Weights of a small transformer language model.
Size: 13 layers, width 576, 6 heads of 96, MLP 2304 squared ReLU.
Architecture: no biases in attention or MLP, embeddings untied during training, paired heads, skips across layers.
Training: a variant of Adam for these matrices, 769M tokens, 5864 steps.
Each number is 50 + 12 x the weight over its row's rms, rounded and kept within 0 to 99. Layers, rows and columns count from 0. The size before them is the row's rms in percent of the matrix's.

# layer 5 attention query, 576x576, rms 0.0397, rows 282-426, columns 0-47
096:62 49 60 28 43 33 64 64 38 35 48 62 43 40 47 61 57 39 52 59 40 65 58 49 36 52 42 57 51 63 52 61 51 37 68 27 79 41 39 41 65 35 74 52 65 41 51 54
090:19 41 42 55 55 41 43 45 67 56 72 21 40 69 50 43 50 42 52 58 54 50 44 31 65 37 48 66 44 61 49 44 57 62 19 47 59 59 42 25 32 72 50 33 37 62 71 68
102:28 41 52 59 68 24 36 38 51 41 28 67 43 41 66 49 45 38 36 47 32 21 44 59 49 57 44 65 37 49 79 60 26 54 50 56 48 25 44 50 48 45 35 58 27 54 66 33
095:50 57 50 62 57 44 20 40 52 48 30 53 43 58 69 32 52 39 43 52 55 40 67 73 44 38 42 54 56 62 69 44 38 65 52 52 38 55 55 59 31 69 39 49 56 41 50 69
095:72 40 48 32 41 52 47 77 57 47 65 20 68 44 36 36 52 40 59 39 61 52 49 39 53 50 70 39 77 72 58 55 54 34 45 24 54 56 41 42 41 32 61 36 54 52 18 48
088:43 36 62 64 36 35 66 32 38 53 42 52 59 54 48 43 42 67 48 51 40 54 50 50 44 33 41 51 24 66 61 65 65 61 48 44 54 54 46 40 78 36 74 50 50 63 60 39
129:72 22 36 29 43 71 48 53 50 56 59 42 47 61 42 46 46 56 76 56 60 61 56 33 51 52 40 40 41 36 29 77 63 38 36 51 29 51 53 40 50 58 42 47 66 48 49 50
128:62 58 51 60 68 56 33 64 60 54 61 60 46 43 56 56 51 49 53 44 70 52 55 57 64 30 51 51 62 60 69 26 38 68 49 44 46 51 46 53 61 34 53 57 24 66 64 62
149:21 65 71 46 32 51 18 59 54 51 46 72 47 57 27 47 76 32 45 58 34 49 43 62 50 65 56 59 36 65 65 39 45 43 68 25 69 49 45 47 40 79 58 34 65 37 52 49
161:54 44 50 72 79 68 46 44 60 38 62 51 41 29 52 65 24 36 50 57 67 66 55 52 60 40 54 49 56 53 53 32 35 75 63 39 42 56 46 56 72 47 53 49 47 41 45 71
150:58 38 41 38 48 50 73 70 49 61 59 35 52 65 55 50 53 72 63 44 62 70 57 29 42 64 49 35 38 50 45 59 56 46 40 67 35 40 48 36 51 41 55 53 45 59 53 61
140:32 74 45 66 58 48 58 76 47 56 45 44 48 50 53 51 62 46 43 49 67 43 65 52 49 60 55 53 41 63 74 55 47 61 44 55 49 40 37 60 62 25 61 56 33 73 53 63
125:25 66 73 47 31 30 30 44 40 51 38 41 49 53 63 49 69 60 47 55 31 46 32 55 32 49 41 33 45 70 39 60 65 48 31 56 60 44 45 56 28 65 37 52 51 50 36 60
135:77 25 30 45 73 61 64 51 61 45 69 39 51 38 55 55 24 55 63 49 72 60 70 41 65 42 43 54 44 36 38 44 34 68 56 41 32 46 49 43 54 46 62 56 51 44 51 57
110:43 57 44 45 28 49 33 47 26 59 26 49 59 50 42 46 41 53 40 57 48 30 49 56 40 37 51 73 49 39 58 42 51 61 73 26 47 58 58 45 51 47 57 33 60 59 40 40
113:55 33 48 41 41 65 41 48 51 67 59 47 62 60 71 52 48 59 56 74 61 45 52 43 51 32 47 33 46 61 55 46 51 64 29 30 31 37 40 69 47 59 63 43 58 65 67 45
159:36 70 57 72 58 52 51 33 55 40 65 64 45 39 54 44 39 37 38 49 40 42 52 69 52 47 57 55 53 51 62 39 38 50 70 43 54 45 44 69 42 60 54 48 54 49 63 48
148:25 66 62 35 27 39 46 57 39 59 39 56 60 46 44 59 68 55 38 71 37 48 42 60 06 56 47 55 30 54 66 54 57 51 51 46 53 54 49 46 48 62 37 46 55 45 51 45
114:28 69 38 58 47 13 24 47 41 51 31 22 65 48 50 58 52 45 42 43 46 62 74 49 37 49 53 51 73 45 63 38 58 75 45 32 45 43 63 59 53 26 51 67 36 51 40 53
135:69 38 45 49 64 59 61 45 55 40 56 43 51 57 62 54 46 57 51 20 63 61 51 38 59 63 30 35 49 35 34 55 55 43 30 70 55 48 62 33 46 46 37 40 33 61 41 54
155:50 48 57 41 29 28 74 59 42 54 38 36 46 57 55 42 49 73 45 37 41 61 39 52 28 63 44 49 37 57 38 71 57 39 37 89 42 58 65 52 49 57 46 51 51 44 32 50
133:44 51 38 57 62 73 54 39 66 41 57 64 56 53 43 54 57 39 62 49 60 42 66 52 60 48 40 30 42 51 61 39 44 46 57 18 55 53 47 53 54 47 60 57 48 54 40 48
082:48 48 69 57 31 52 63 63 75 37 38 64 34 43 51 30 55 27 33 58 25 39 52 51 42 48 36 60 63 83 54 64 36 31 52 48 34 45 47 62 57 52 57 78 75 53 60 63
086:51 39 60 48 49 26 12 33 60 37 77 34 45 55 47 62 49 39 53 49 61 62 40 48 51 57 51 41 33 52 32 24 40 59 50 29 47 24 61 45 56 29 45 52 51 51 57 35
075:59 32 56 42 45 71 60 49 48 57 27 59 32 46 26 55 55 73 46 51 28 37 36 59 41 59 35 63 38 57 50 57 54 59 53 76 75 65 49 57 43 47 40 26 51 60 33 43
082:29 48 66 41 18 47 67 60 52 63 25 51 60 44 47 34 51 61 62 55 44 53 46 59 38 48 47 82 57 58 45 70 36 32 47 46 39 49 46 60 62 56 52 60 60 54 45 58
073:72 39 37 33 61 44 35 52 60 55 77 62 58 63 55 48 41 26 46 41 65 57 41 41 55 54 33 17 57 32 33 24 47 47 49 31 48 53 59 19 49 29 30 19 50 53 65 59
080:51 30 77 37 71 67 40 64 53 59 59 39 41 56 59 55 52 52 39 60 36 47 46 53 57 55 76 58 37 48 63 33 42 77 53 47 73 61 46 53 38 51 28 27 65 38 53 68
082:59 48 69 39 58 68 45 56 30 52 31 39 50 42 40 55 65 34 30 49 33 41 45 40 67 72 60 47 45 82 57 23 41 93 67 38 75 50 62 49 59 57 53 51 72 62 46 48
078:50 49 61 68 36 55 67 49 61 61 22 51 73 60 44 56 59 56 34 47 40 38 42 46 34 66 79 54 58 65 44 59 58 72 42 54 67 66 30 53 49 28 54 67 49 42 43 33
075:52 38 58 45 38 53 67 62 43 54 21 38 53 54 41 49 61 68 54 50 29 33 29 40 49 58 60 69 41 40 58 64 49 56 20 66 64 48 33 48 40 54 50 43 39 35 20 63
088:35 61 46 55 20 31 51 41 35 53 49 73 57 25 61 38 33 52 76 49 53 52 68 54 39 29 32 35 43 45 57 72 43 35 60 45 42 40 36 36 45 75 74 79 42 40 40 59
069:55 51 66 67 21 44 48 63 39 73 30 33 61 33 55 58 59 61 61 41 30 41 40 45 51 42 41 60 56 47 61 60 25 63 37 54 69 57 52 59 38 46 50 42 52 47 25 56
090:47 60 25 60 39 32 47 50 40 55 42 61 51 29 61 51 38 60 68 56 65 51 60 54 34 35 34 33 51 36 57 70 48 28 54 42 43 50 50 49 54 44 62 60 39 47 55 38
095:72 55 23 45 49 40 23 58 59 51 67 74 63 49 58 43 42 41 69 44 74 62 54 52 47 34 44 37 48 34 45 52 51 30 49 47 59 39 50 41 64 53 61 64 42 53 73 41
088:53 45 55 35 74 58 47 50 50 50 66 57 55 63 47 46 53 65 42 51 63 49 33 48 60 74 61 28 50 55 42 34 77 62 40 66 52 56 66 42 51 28 38 43 61 44 51 49
087:42 60 61 54 60 56 50 28 65 54 62 35 53 66 40 43 45 46 44 51 68 49 56 40 55 65 57 64 50 51 31 41 67 36 62 65 52 50 60 51 44 37 30 51 44 55 67 50
090:63 23 56 48 62 67 51 58 45 47 57 28 41 51 43 50 56 59 53 53 27 24 33 48 82 42 67 35 28 56 43 33 54 66 49 57 50 51 60 44 38 46 26 41 60 45 71 53
085:80 58 48 37 67 59 47 67 49 55 66 53 54 51 55 41 39 40 62 35 63 33 60 70 67 38 40 35 47 42 50 64 35 70 32 47 54 50 40 38 43 57 48 30 38 50 66 65
087:40 57 81 50 57 55 59 26 35 39 55 48 41 58 28 57 54 40 44 40 43 31 53 55 56 60 60 67 64 64 46 31 52 76 56 52 54 42 52 65 42 76 52 47 56 62 21 51
086:55 46 51 35 50 54 62 40 66 32 65 50 37 63 60 47 55 69 44 52 73 62 44 43 57 59 56 55 46 49 54 46 65 44 56 62 36 51 69 45 62 45 36 35 60 59 64 34
087:75 44 40 56 64 59 54 49 56 54 43 47 41 59 63 58 42 64 51 56 36 35 49 44 64 51 59 53 39 38 46 52 60 25 37 49 53 55 67 44 50 20 31 30 47 60 69 33
099:44 42 52 44 78 68 46 51 56 47 57 36 56 74 47 53 48 56 28 40 49 37 49 52 79 58 63 54 49 54 57 29 65 76 40 55 61 49 63 41 53 45 45 34 66 61 49 44
076:34 41 68 63 35 34 45 53 59 45 47 39 62 49 52 40 63 68 43 54 13 30 38 41 51 53 58 41 55 49 60 68 48 66 54 58 69 41 50 69 30 55 29 25 53 52 26 47
103:45 60 61 58 45 35 46 42 49 49 39 60 39 31 57 46 45 32 42 46 56 46 53 60 45 38 41 71 63 49 53 60 34 58 58 41 46 48 40 62 45 70 58 58 44 55 49 57
091:63 52 42 62 38 40 20 20 51 53 49 60 58 62 35 60 40 54 55 53 90 75 59 33 42 36 41 58 45 29 32 51 61 31 63 39 47 47 60 42 40 52 63 67 25 35 60 52
087:46 40 47 63 28 38 60 66 60 52 27 61 51 44 62 43 59 51 46 47 23 36 23 63 44 50 50 45 60 37 54 69 41 50 45 31 43 40 35 51 56 60 33 26 55 23 56 43
087:54 62 49 34 36 26 40 50 43 60 52 62 50 38 54 29 43 44 65 46 60 54 61 57 22 31 25 57 69 50 45 62 53 35 46 46 29 53 40 59 46 67 59 64 44 52 51 53
084:64 41 28 24 57 63 60 80 55 54 56 70 60 55 41 48 46 61 47 48 47 56 59 49 40 51 37 32 39 48 41 53 54 34 28 53 55 43 51 34 65 43 56 51 32 66 37 49
104:53 53 59 35 70 65 61 43 38 38 56 48 49 59 53 35 54 39 33 44 38 41 66 51 53 67 62 65 63 38 80 37 54 57 27 47 56 43 58 40 57 58 29 35 64 65 55 42
089:43 44 49 37 81 55 43 48 45 50 49 47 60 53 46 61 60 51 49 44 60 28 52 44 67 57 62 41 37 61 56 23 51 46 41 58 48 47 61 45 59 37 66 58 56 69 49 57
084:44 30 48 50 44 59 48 31 50 64 51 35 60 77 52 51 65 48 26 32 37 35 41 55 68 71 61 58 59 51 69 38 52 68 38 53 57 57 56 46 47 60 46 33 63 38 40 54
091:74 52 54 29 63 63 45 49 53 55 55 53 47 69 48 54 46 58 54 55 62 60 55 45 55 51 47 38 30 52 39 29 72 52 40 77 45 51 71 33 54 37 70 60 48 75 52 47
091:49 36 53 44 60 75 57 51 60 50 45 31 63 65 44 61 58 72 49 38 35 26 45 58 73 53 69 57 34 51 53 35 66 52 25 69 66 62 55 38 53 47 51 40 54 43 45 57
085:43 42 56 67 35 55 46 57 46 49 34 57 44 45 44 39 50 32 53 61 37 46 31 62 63 60 66 53 55 61 54 37 43 52 55 34 34 41 41 57 58 41 52 41 39 52 65 42
083:51 57 52 66 57 42 60 24 38 56 61 80 53 32 60 65 41 37 48 53 63 76 55 46 55 49 44 55 69 45 42 73 48 41 50 42 64 45 40 56 43 49 47 59 54 49 43 69
082:46 37 59 66 83 71 43 46 46 53 61 51 46 49 48 48 49 48 46 43 31 27 47 56 77 63 82 42 46 55 57 41 57 59 58 52 44 68 64 50 51 52 42 46 45 67 50 71
092:53 54 65 56 23 38 42 74 39 40 47 60 54 50 51 41 50 49 50 56 35 68 39 61 43 42 17 45 61 53 59 78 45 57 57 46 34 46 48 46 53 54 44 43 50 36 22 57
093:41 42 61 56 51 40 55 35 51 38 44 42 48 18 60 52 48 46 52 53 61 52 54 48 52 53 53 59 83 51 51 70 33 40 63 39 57 58 32 61 42 71 50 61 54 50 58 59
086:56 67 43 37 53 38 43 59 40 46 65 69 47 51 53 59 60 62 56 46 82 76 52 39 35 39 41 51 52 55 37 35 38 32 71 35 46 45 50 50 72 35 61 52 59 59 44 64
086:66 28 46 41 51 44 45 41 48 37 37 48 59 58 60 47 65 36 34 43 79 55 38 62 70 44 41 38 52 41 58 51 54 60 48 45 74 55 43 30 55 54 34 53 61 36 29 31
098:33 47 37 64 34 44 50 32 52 33 43 47 44 52 35 35 47 37 37 54 35 44 41 57 43 54 76 61 59 52 48 60 44 44 42 60 63 45 36 53 39 65 45 52 32 43 72 48
081:66 50 32 51 35 37 31 57 59 51 38 49 49 53 54 63 54 34 70 67 43 55 47 53 53 47 26 44 55 44 31 67 45 36 37 47 55 52 37 62 37 58 19 42 28 41 50 47
104:46 54 51 27 78 34 63 35 59 69 33 47 41 41 57 53 31 48 56 43 61 36 57 46 52 47 35 52 51 51 53 58 43 55 45 56 53 58 46 50 44 45 61 72 51 70 47 69
097:26 45 64 62 40 24 44 18 55 40 44 71 46 22 47 38 39 42 48 55 55 60 42 55 26 50 59 62 74 53 45 61 34 61 73 29 66 47 31 72 47 63 47 51 52 42 61 48
079:66 68 38 52 49 56 40 72 45 52 55 69 50 73 51 43 53 57 58 47 57 70 65 31 43 57 48 50 40 44 34 26 56 39 45 55 61 45 65 37 45 49 66 41 42 34 55 48
096:58 60 40 48 39 42 40 52 69 61 30 49 68 39 49 41 55 37 46 50 48 52 38 44 72 62 49 56 47 48 81 48 50 72 47 35 42 65 38 52 59 47 45 48 32 45 59 37
094:47 47 60 62 55 63 47 58 35 71 28 16 46 48 48 50 47 42 45 44 53 45 64 51 66 50 68 56 45 40 61 49 48 58 38 55 51 54 60 49 39 68 56 53 54 34 57 56
084:32 47 59 71 54 14 35 36 50 39 46 55 49 28 53 46 45 46 40 54 30 42 43 53 57 65 54 61 54 56 41 75 27 50 67 47 46 50 30 53 37 61 51 57 66 36 55 67
081:39 34 52 29 59 59 68 71 51 71 37 59 40 80 45 49 56 59 57 47 74 71 53 51 48 33 23 51 44 38 45 62 54 60 36 43 40 54 62 44 55 39 53 37 39 59 41 53
084:38 60 51 58 56 53 44 16 37 44 46 54 56 75 47 58 52 43 47 47 58 29 59 51 47 61 47 59 55 35 34 52 61 35 35 41 46 53 60 43 47 78 37 48 43 53 56 37
093:65 45 49 69 67 62 48 50 24 66 53 53 50 49 26 40 73 65 49 24 71 55 67 46 49 42 52 59 58 44 36 51 34 46 49 76 43 55 45 47 69 50 41 50 69 25 48 56
083:50 53 50 75 74 42 54 37 46 72 31 46 36 40 65 53 61 34 47 38 43 56 69 51 65 38 47 36 60 44 68 50 31 48 50 53 70 50 62 56 69 48 51 47 62 37 53 40
102:11 73 58 34 63 60 58 45 46 46 47 49 21 44 65 41 58 36 60 49 70 40 70 64 55 58 52 62 38 55 49 44 42 42 39 23 61 46 45 62 58 54 58 57 66 51 68 64
095:56 36 46 50 68 53 45 51 59 55 22 30 52 38 45 46 51 56 41 49 50 47 66 60 59 36 53 64 49 38 61 42 38 45 47 47 53 41 48 48 47 70 49 56 47 40 45 40
107:52 44 65 61 33 47 72 63 47 36 33 58 46 67 55 42 69 45 48 43 48 67 40 53 57 52 60 47 81 38 46 59 68 45 41 42 34 37 46 46 47 58 38 33 38 56 45 53
084:57 75 44 43 64 59 52 40 55 45 77 52 50 50 44 33 43 61 60 69 56 64 54 51 35 56 44 60 36 51 44 39 55 31 68 39 33 52 58 33 36 66 48 35 43 64 60 50
102:61 75 69 43 40 43 56 40 57 61 48 58 23 63 64 35 37 43 45 40 62 54 42 41 55 49 41 47 77 64 33 54 59 40 31 51 58 25 60 65 45 30 34 45 60 60 46 51
107:84 35 43 36 64 65 44 66 60 67 24 39 54 79 44 53 35 49 49 63 50 46 58 57 49 37 30 56 73 40 44 40 56 38 42 39 53 47 61 43 29 62 49 18 48 43 46 28
105:25 65 60 44 53 54 32 44 17 43 76 43 54 44 42 63 32 57 61 48 46 43 44 50 32 61 50 50 24 48 41 60 50 41 49 58 51 45 76 58 33 51 51 62 58 52 50 51
107:63 58 49 59 59 60 61 54 51 59 53 58 37 40 33 50 39 47 44 35 46 66 57 57 64 57 57 34 58 51 61 58 45 25 61 42 50 41 54 44 43 62 51 26 59 37 31 60
097:56 48 27 57 55 42 83 77 48 60 49 47 40 52 37 38 67 37 59 53 54 59 42 40 41 51 42 74 41 39 64 53 36 35 36 51 28 65 52 49 54 49 67 55 56 60 42 68
113:42 56 48 55 52 48 52 75 39 38 33 41 40 42 53 54 58 52 44 61 50 19 35 70 64 66 50 72 25 47 61 47 35 64 44 52 61 66 42 39 32 58 65 42 42 33 31 59
111:56 49 65 35 66 56 43 61 17 64 40 42 43 40 53 36 56 31 42 39 66 51 60 55 55 39 55 75 73 30 59 54 47 58 42 39 37 27 49 40 49 54 38 62 36 44 65 48
113:55 30 42 37 43 50 55 65 58 43 74 31 53 37 59 37 50 46 51 53 38 65 40 47 50 53 27 37 66 77 32 34 45 45 67 58 52 49 54 53 56 49 42 66 56 36 38 40
108:61 31 48 42 46 60 53 54 56 46 28 61 43 47 57 58 41 69 41 75 50 58 53 57 46 22 50 38 52 47 62 73 49 42 58 69 28 50 39 53 71 57 32 37 42 58 36 60
094:54 41 62 60 52 43 38 55 51 58 37 45 66 47 59 57 29 19 60 58 37 57 43 45 47 43 36 83 59 53 69 60 57 55 56 44 33 28 43 72 54 48 63 52 52 25 26 41
100:60 58 56 56 55 59 48 45 32 61 43 48 29 60 53 48 39 56 38 53 57 54 41 47 27 39 66 48 43 27 53 66 39 69 43 71 47 48 53 49 58 59 37 50 67 47 48 38
113:48 45 49 62 76 35 45 38 69 46 54 53 64 49 56 54 43 38 48 46 52 50 58 60 64 54 47 36 44 53 47 52 34 33 47 28 71 44 57 46 46 48 68 33 40 45 40 50
113:75 34 50 57 56 48 46 52 60 55 55 49 33 49 58 61 26 63 49 43 65 40 44 25 55 74 67 67 50 56 63 51 52 42 50 66 49 50 54 65 47 44 61 82 50 40 68 59
103:43 77 60 55 60 60 57 39 63 43 64 69 37 47 53 64 63 59 36 52 48 52 39 59 40 74 33 44 51 84 43 36 50 55 59 45 47 42 55 70 24 59 49 53 69 46 53 60
113:58 42 34 39 69 57 35 68 47 64 58 33 50 72 56 57 52 50 60 41 79 79 66 17 62 37 44 33 51 45 52 45 56 40 28 56 49 76 57 39 64 41 45 57 29 61 36 82
108:52 49 49 37 54 41 40 34 61 63 62 32 61 54 59 58 55 44 44 71 53 52 66 55 56 52 48 51 36 31 49 65 56 52 37 47 42 51 44 28 67 56 72 55 63 58 42 35
110:58 45 45 39 32 43 55 45 57 37 48 58 50 31 37 48 56 55 55 55 48 40 45 55 50 52 36 64 44 59 46 55 50 56 53 20 52 72 40 57 45 51 59 29 64 34 30 40
104:50 56 46 50 43 29 52 50 49 39 37 40 40 36 58 45 41 47 41 41 55 56 44 60 67 43 71 56 57 46 42 49 42 38 59 61 50 56 62 60 55 59 43 51 68 48 33 56
108:56 49 40 51 56 57 34 39 69 77 71 53 65 57 63 35 44 48 53 50 71 27 55 54 37 55 61 42 52 53 62 45 47 45 52 38 56 51 44 48 36 50 58 46 59 71 36 53
111:44 51 47 40 45 64 51 40 57 55 71 39 50 55 55 34 46 34 60 37 48 68 56 34 69 57 56 69 66 33 35 57 63 46 46 58 32 36 64 48 42 58 37 47 36 63 33 59
103:45 39 49 62 38 46 54 28 54 32 48 37 33 44 70 47 43 60 50 52 50 55 49 44 43 47 47 34 41 71 35 34 54 73 26 60 54 57 44 48 36 51 65 66 42 68 54 58
107:56 59 43 57 58 31 89 35 67 44 56 41 39 51 50 47 49 47 69 39 66 46 65 50 78 44 33 35 36 48 52 59 44 42 33 49 27 52 50 39 39 58 53 57 48 47 78 50
110:48 60 57 54 44 19 51 69 42 56 38 60 56 40 71 53 61 67 52 71 59 45 50 64 54 56 77 63 27 43 59 44 38 49 45 75 52 39 48 46 54 54 70 55 41 46 56 74
106:51 38 23 46 54 68 42 39 40 49 52 53 47 37 45 42 48 45 70 67 41 44 59 57 43 48 57 63 50 34 44 65 43 43 68 56 57 77 67 76 41 31 28 35 58 44 33 36
115:35 52 61 49 60 68 79 49 73 60 69 52 53 62 65 45 44 21 56 65 75 50 48 40 52 70 70 56 41 40 69 52 54 37 50 54 44 55 59 44 61 50 38 33 63 41 67 56
118:51 42 49 35 45 51 37 61 56 37 40 42 36 47 33 51 49 41 60 45 43 57 52 47 64 67 74 67 65 32 75 51 61 36 60 45 49 45 66 57 54 45 58 38 68 47 40 73
126:64 39 34 41 60 54 37 47 53 55 62 39 57 47 50 64 39 73 56 78 64 60 61 54 32 43 19 46 32 47 60 52 60 55 54 27 54 56 42 22 74 52 71 44 50 32 37 33
140:73 36 42 34 43 43 49 60 59 59 53 40 54 52 37 44 49 53 51 38 47 71 59 44 60 50 68 53 85 33 78 49 59 32 66 27 50 47 64 35 67 41 46 44 70 27 44 39
150:59 75 37 60 35 56 75 58 46 53 28 53 41 56 44 36 54 45 63 39 40 47 46 60 61 58 52 51 27 48 49 49 54 45 42 69 46 53 60 51 36 65 49 50 32 60 55 50
150:67 49 46 54 78 57 37 62 59 54 60 43 52 50 46 55 48 41 59 36 76 53 61 50 53 49 54 47 51 50 40 45 53 43 39 31 49 44 56 32 45 40 60 42 48 47 43 62
145:44 59 43 35 38 75 37 37 32 66 33 43 54 57 48 51 45 55 52 53 33 28 44 53 40 48 36 33 53 50 47 57 62 45 51 42 61 50 63 49 29 61 35 37 59 60 51 37
126:58 29 30 41 73 65 32 58 44 40 60 34 41 56 41 58 35 60 61 56 61 54 60 55 70 53 57 48 48 42 35 57 53 34 50 35 58 73 59 33 51 47 46 37 75 53 62 77
124:45 69 53 63 30 45 30 47 33 50 40 48 58 50 56 55 63 61 27 42 38 38 40 51 45 52 48 44 60 55 40 37 37 55 36 38 65 53 45 58 31 53 58 58 26 51 37 33
117:40 49 52 67 35 44 72 40 60 39 38 57 50 39 34 34 50 51 36 37 39 44 45 57 36 47 62 30 59 71 62 53 46 41 52 25 55 66 40 57 27 53 64 50 61 42 33 48
116:70 32 39 54 52 47 71 35 65 27 59 58 43 56 42 49 57 55 43 36 49 59 56 52 53 38 44 35 67 56 38 51 51 48 29 41 57 66 47 47 54 44 51 60 52 55 49 75
134:50 54 43 62 38 54 47 64 33 43 26 48 47 51 51 50 41 72 49 63 49 46 60 56 58 31 57 64 27 48 53 45 48 48 59 70 41 66 54 54 58 57 59 52 47 77 43 53
135:59 38 51 65 53 40 61 56 51 48 32 61 52 44 47 43 52 59 44 22 43 53 46 37 61 60 61 57 68 53 71 45 44 44 49 49 40 54 63 55 47 41 52 65 37 36 58 39
124:32 46 56 63 64 56 57 32 54 37 58 54 50 44 36 48 45 60 41 32 55 59 37 54 41 66 47 37 58 77 48 64 47 50 48 30 66 64 41 46 42 51 49 42 64 60 33 66
145:66 57 41 62 39 60 79 60 69 47 38 48 38 54 36 45 45 50 46 54 44 37 46 55 38 47 47 59 39 35 81 40 55 39 43 57 33 55 46 51 29 66 66 38 58 45 38 46
136:55 39 60 43 66 63 38 55 62 53 60 47 44 52 51 53 51 37 63 49 61 52 51 54 63 68 47 35 48 71 46 51 46 55 43 44 66 50 54 44 61 64 56 41 73 44 49 63
149:35 74 76 45 39 62 49 29 51 60 54 59 53 57 58 60 55 65 44 35 44 38 43 44 40 62 28 54 43 61 44 52 51 65 45 45 44 34 40 61 26 69 46 57 33 72 47 46
077:37 46 30 53 87 49 58 09 56 49 73 57 57 59 61 70 45 43 72 65 61 53 60 58 73 53 38 32 33 54 25 60 55 44 64 62 52 53 53 44 63 43 45 46 63 55 56 59
083:63 53 51 36 65 38 32 69 47 48 75 68 59 56 54 59 60 47 38 41 72 55 37 42 44 41 32 74 58 43 38 41 50 76 45 20 39 47 36 42 40 47 44 37 37 35 35 40
073:50 60 72 44 40 41 44 65 33 61 46 58 59 48 49 57 59 46 36 28 45 61 55 47 57 40 68 66 75 53 36 41 56 71 51 55 45 39 60 57 49 36 50 61 42 44 69 61
074:60 37 50 41 35 38 22 46 39 50 46 50 40 57 42 48 63 62 33 38 52 47 43 58 42 44 72 62 63 51 47 46 45 55 47 42 59 60 65 39 69 38 47 44 50 64 47 62
074:51 59 63 62 49 44 63 58 61 75 35 39 51 52 40 25 50 58 50 24 42 47 50 51 32 28 55 38 54 65 36 62 40 61 39 55 39 55 35 47 29 69 59 55 19 29 49 66
079:31 41 46 49 44 41 49 54 61 56 39 42 63 45 38 36 44 56 52 67 42 34 58 57 50 30 51 61 59 61 59 66 36 50 48 40 38 49 64 43 65 53 59 43 54 42 63 43
069:65 59 48 51 63 60 36 44 46 32 79 53 57 51 52 71 61 47 40 42 58 53 33 38 41 74 45 40 45 44 40 31 52 32 58 44 45 52 50 49 57 40 34 42 63 38 40 69
063:27 53 43 46 48 67 51 54 49 56 38 56 37 43 69 61 48 54 35 39 59 72 30 51 46 42 51 30 39 58 35 34 51 54 62 64 60 49 48 57 51 47 35 44 41 60 43 65
066:52 47 28 45 67 47 37 45 60 47 43 52 48 61 58 44 47 51 53 41 74 60 72 57 63 51 23 25 62 34 65 51 45 36 30 72 50 54 59 38 33 41 34 58 65 63 59 66
066:51 61 56 37 70 69 36 45 42 42 72 60 51 62 70 51 43 53 31 52 47 47 47 49 55 68 56 39 31 40 50 10 54 53 51 64 59 50 66 51 44 63 30 29 67 54 56 67
061:66 52 40 40 54 54 48 37 52 37 78 51 54 52 48 26 63 50 59 39 58 63 52 41 52 58 61 32 41 43 40 55 62 39 51 36 53 67 58 37 65 53 51 72 66 40 59 22
061:51 54 46 58 68 42 29 36 65 40 72 40 66 61 44 68 51 39 52 46 55 48 33 43 42 65 55 19 63 62 34 20 60 51 65 41 47 34 40 43 47 35 59 31 57 41 58 63
064:39 67 44 56 47 48 42 63 35 72 51 40 38 53 25 39 57 48 53 53 46 36 56 63 52 35 47 78 49 54 48 46 29 86 37 19 61 57 43 54 39 63 57 39 39 37 51 55
063:43 57 54 48 15 42 52 37 40 31 62 48 52 52 42 51 49 43 62 68 36 47 69 42 39 57 56 52 34 56 56 66 45 46 37 49 58 58 57 47 79 59 63 58 56 54 46 53
064:54 62 52 55 66 30 29 50 49 58 66 50 58 45 67 48 65 26 47 45 84 57 50 54 76 35 38 44 53 66 48 56 60 46 52 50 45 40 50 44 43 45 51 34 43 76 46 48
065:32 53 68 47 68 74 52 48 47 61 43 45 52 56 51 69 64 49 48 43 60 53 41 55 31 65 48 58 63 45 50 37 51 72 59 47 46 47 58 60 49 60 48 40 44 53 43 41
067:55 45 63 46 42 53 55 55 53 56 33 56 58 48 46 52 38 62 45 50 51 45 57 51 53 54 69 60 40 63 52 50 52 64 53 49 45 50 48 42 65 48 54 44 24 42 58 37
070:48 14 35 57 30 41 49 70 60 65 55 42 44 41 43 33 50 64 57 53 48 66 54 42 49 44 46 63 52 61 47 59 38 38 42 33 48 61 43 50 51 62 58 44 55 48 37 41
067:59 75 53 44 65 45 40 39 44 42 54 72 59 42 45 86 61 48 43 58 67 56 36 47 60 64 52 42 43 42 36 25 72 33 47 53 60 51 64 45 59 31 41 52 57 35 43 57
073:49 33 78 61 67 68 50 45 58 57 46 46 35 69 57 64 55 63 43 43 75 40 29 68 39 56 29 64 59 47 55 30 53 61 50 45 70 59 47 50 30 58 42 30 51 42 45 43
064:52 63 54 56 60 58 35 53 43 49 53 66 40 64 54 41 48 54 46 38 59 37 38 51 66 64 41 24 40 45 67 28 60 47 35 61 37 34 58 47 35 48 48 20 53 69 55 49
065:30 52 60 55 50 66 43 52 37 59 38 15 31 44 45 45 48 65 37 45 56 52 50 53 40 53 53 71 46 53 69 47 32 76 64 29 43 63 48 53 29 52 42 32 59 58 53 50
073:56 47 50 53 72 82 49 33 48 55 56 62 56 64 40 62 47 45 53 36 51 36 34 63 55 56 61 37 44 56 54 33 69 58 39 35 58 56 69 53 45 34 44 34 49 42 61 54
064:41 49 74 55 33 57 62 40 58 52 34 38 45 49 50 39 46 45 45 56 32 38 44 48 48 50 56 52 46 52 71 59 52 78 61 27 47 40 28 57 44 59 48 43 55 42 47 37
069:42 64 38 42 56 37 59 62 61 63 62 60 34 61 47 50 62 41 60 47 81 40 74 49 41 34 42 54 49 45 47 34 49 38 37 57 38 49 54 55 48 64 52 66 47 61 52 37
078:41 44 68 52 68 66 61 28 52 51 33 48 55 65 46 50 31 51 54 38 57 36 48 47 56 52 56 51 44 54 51 27 64 60 59 46 33 53 51 63 56 54 54 32 52 58 65 34
072:38 44 25 57 59 68 52 44 62 45 71 72 77 55 47 51 38 39 56 50 50 47 53 45 60 62 61 39 40 53 33 24 63 44 43 45 35 41 55 61 56 26 52 54 47 40 59 51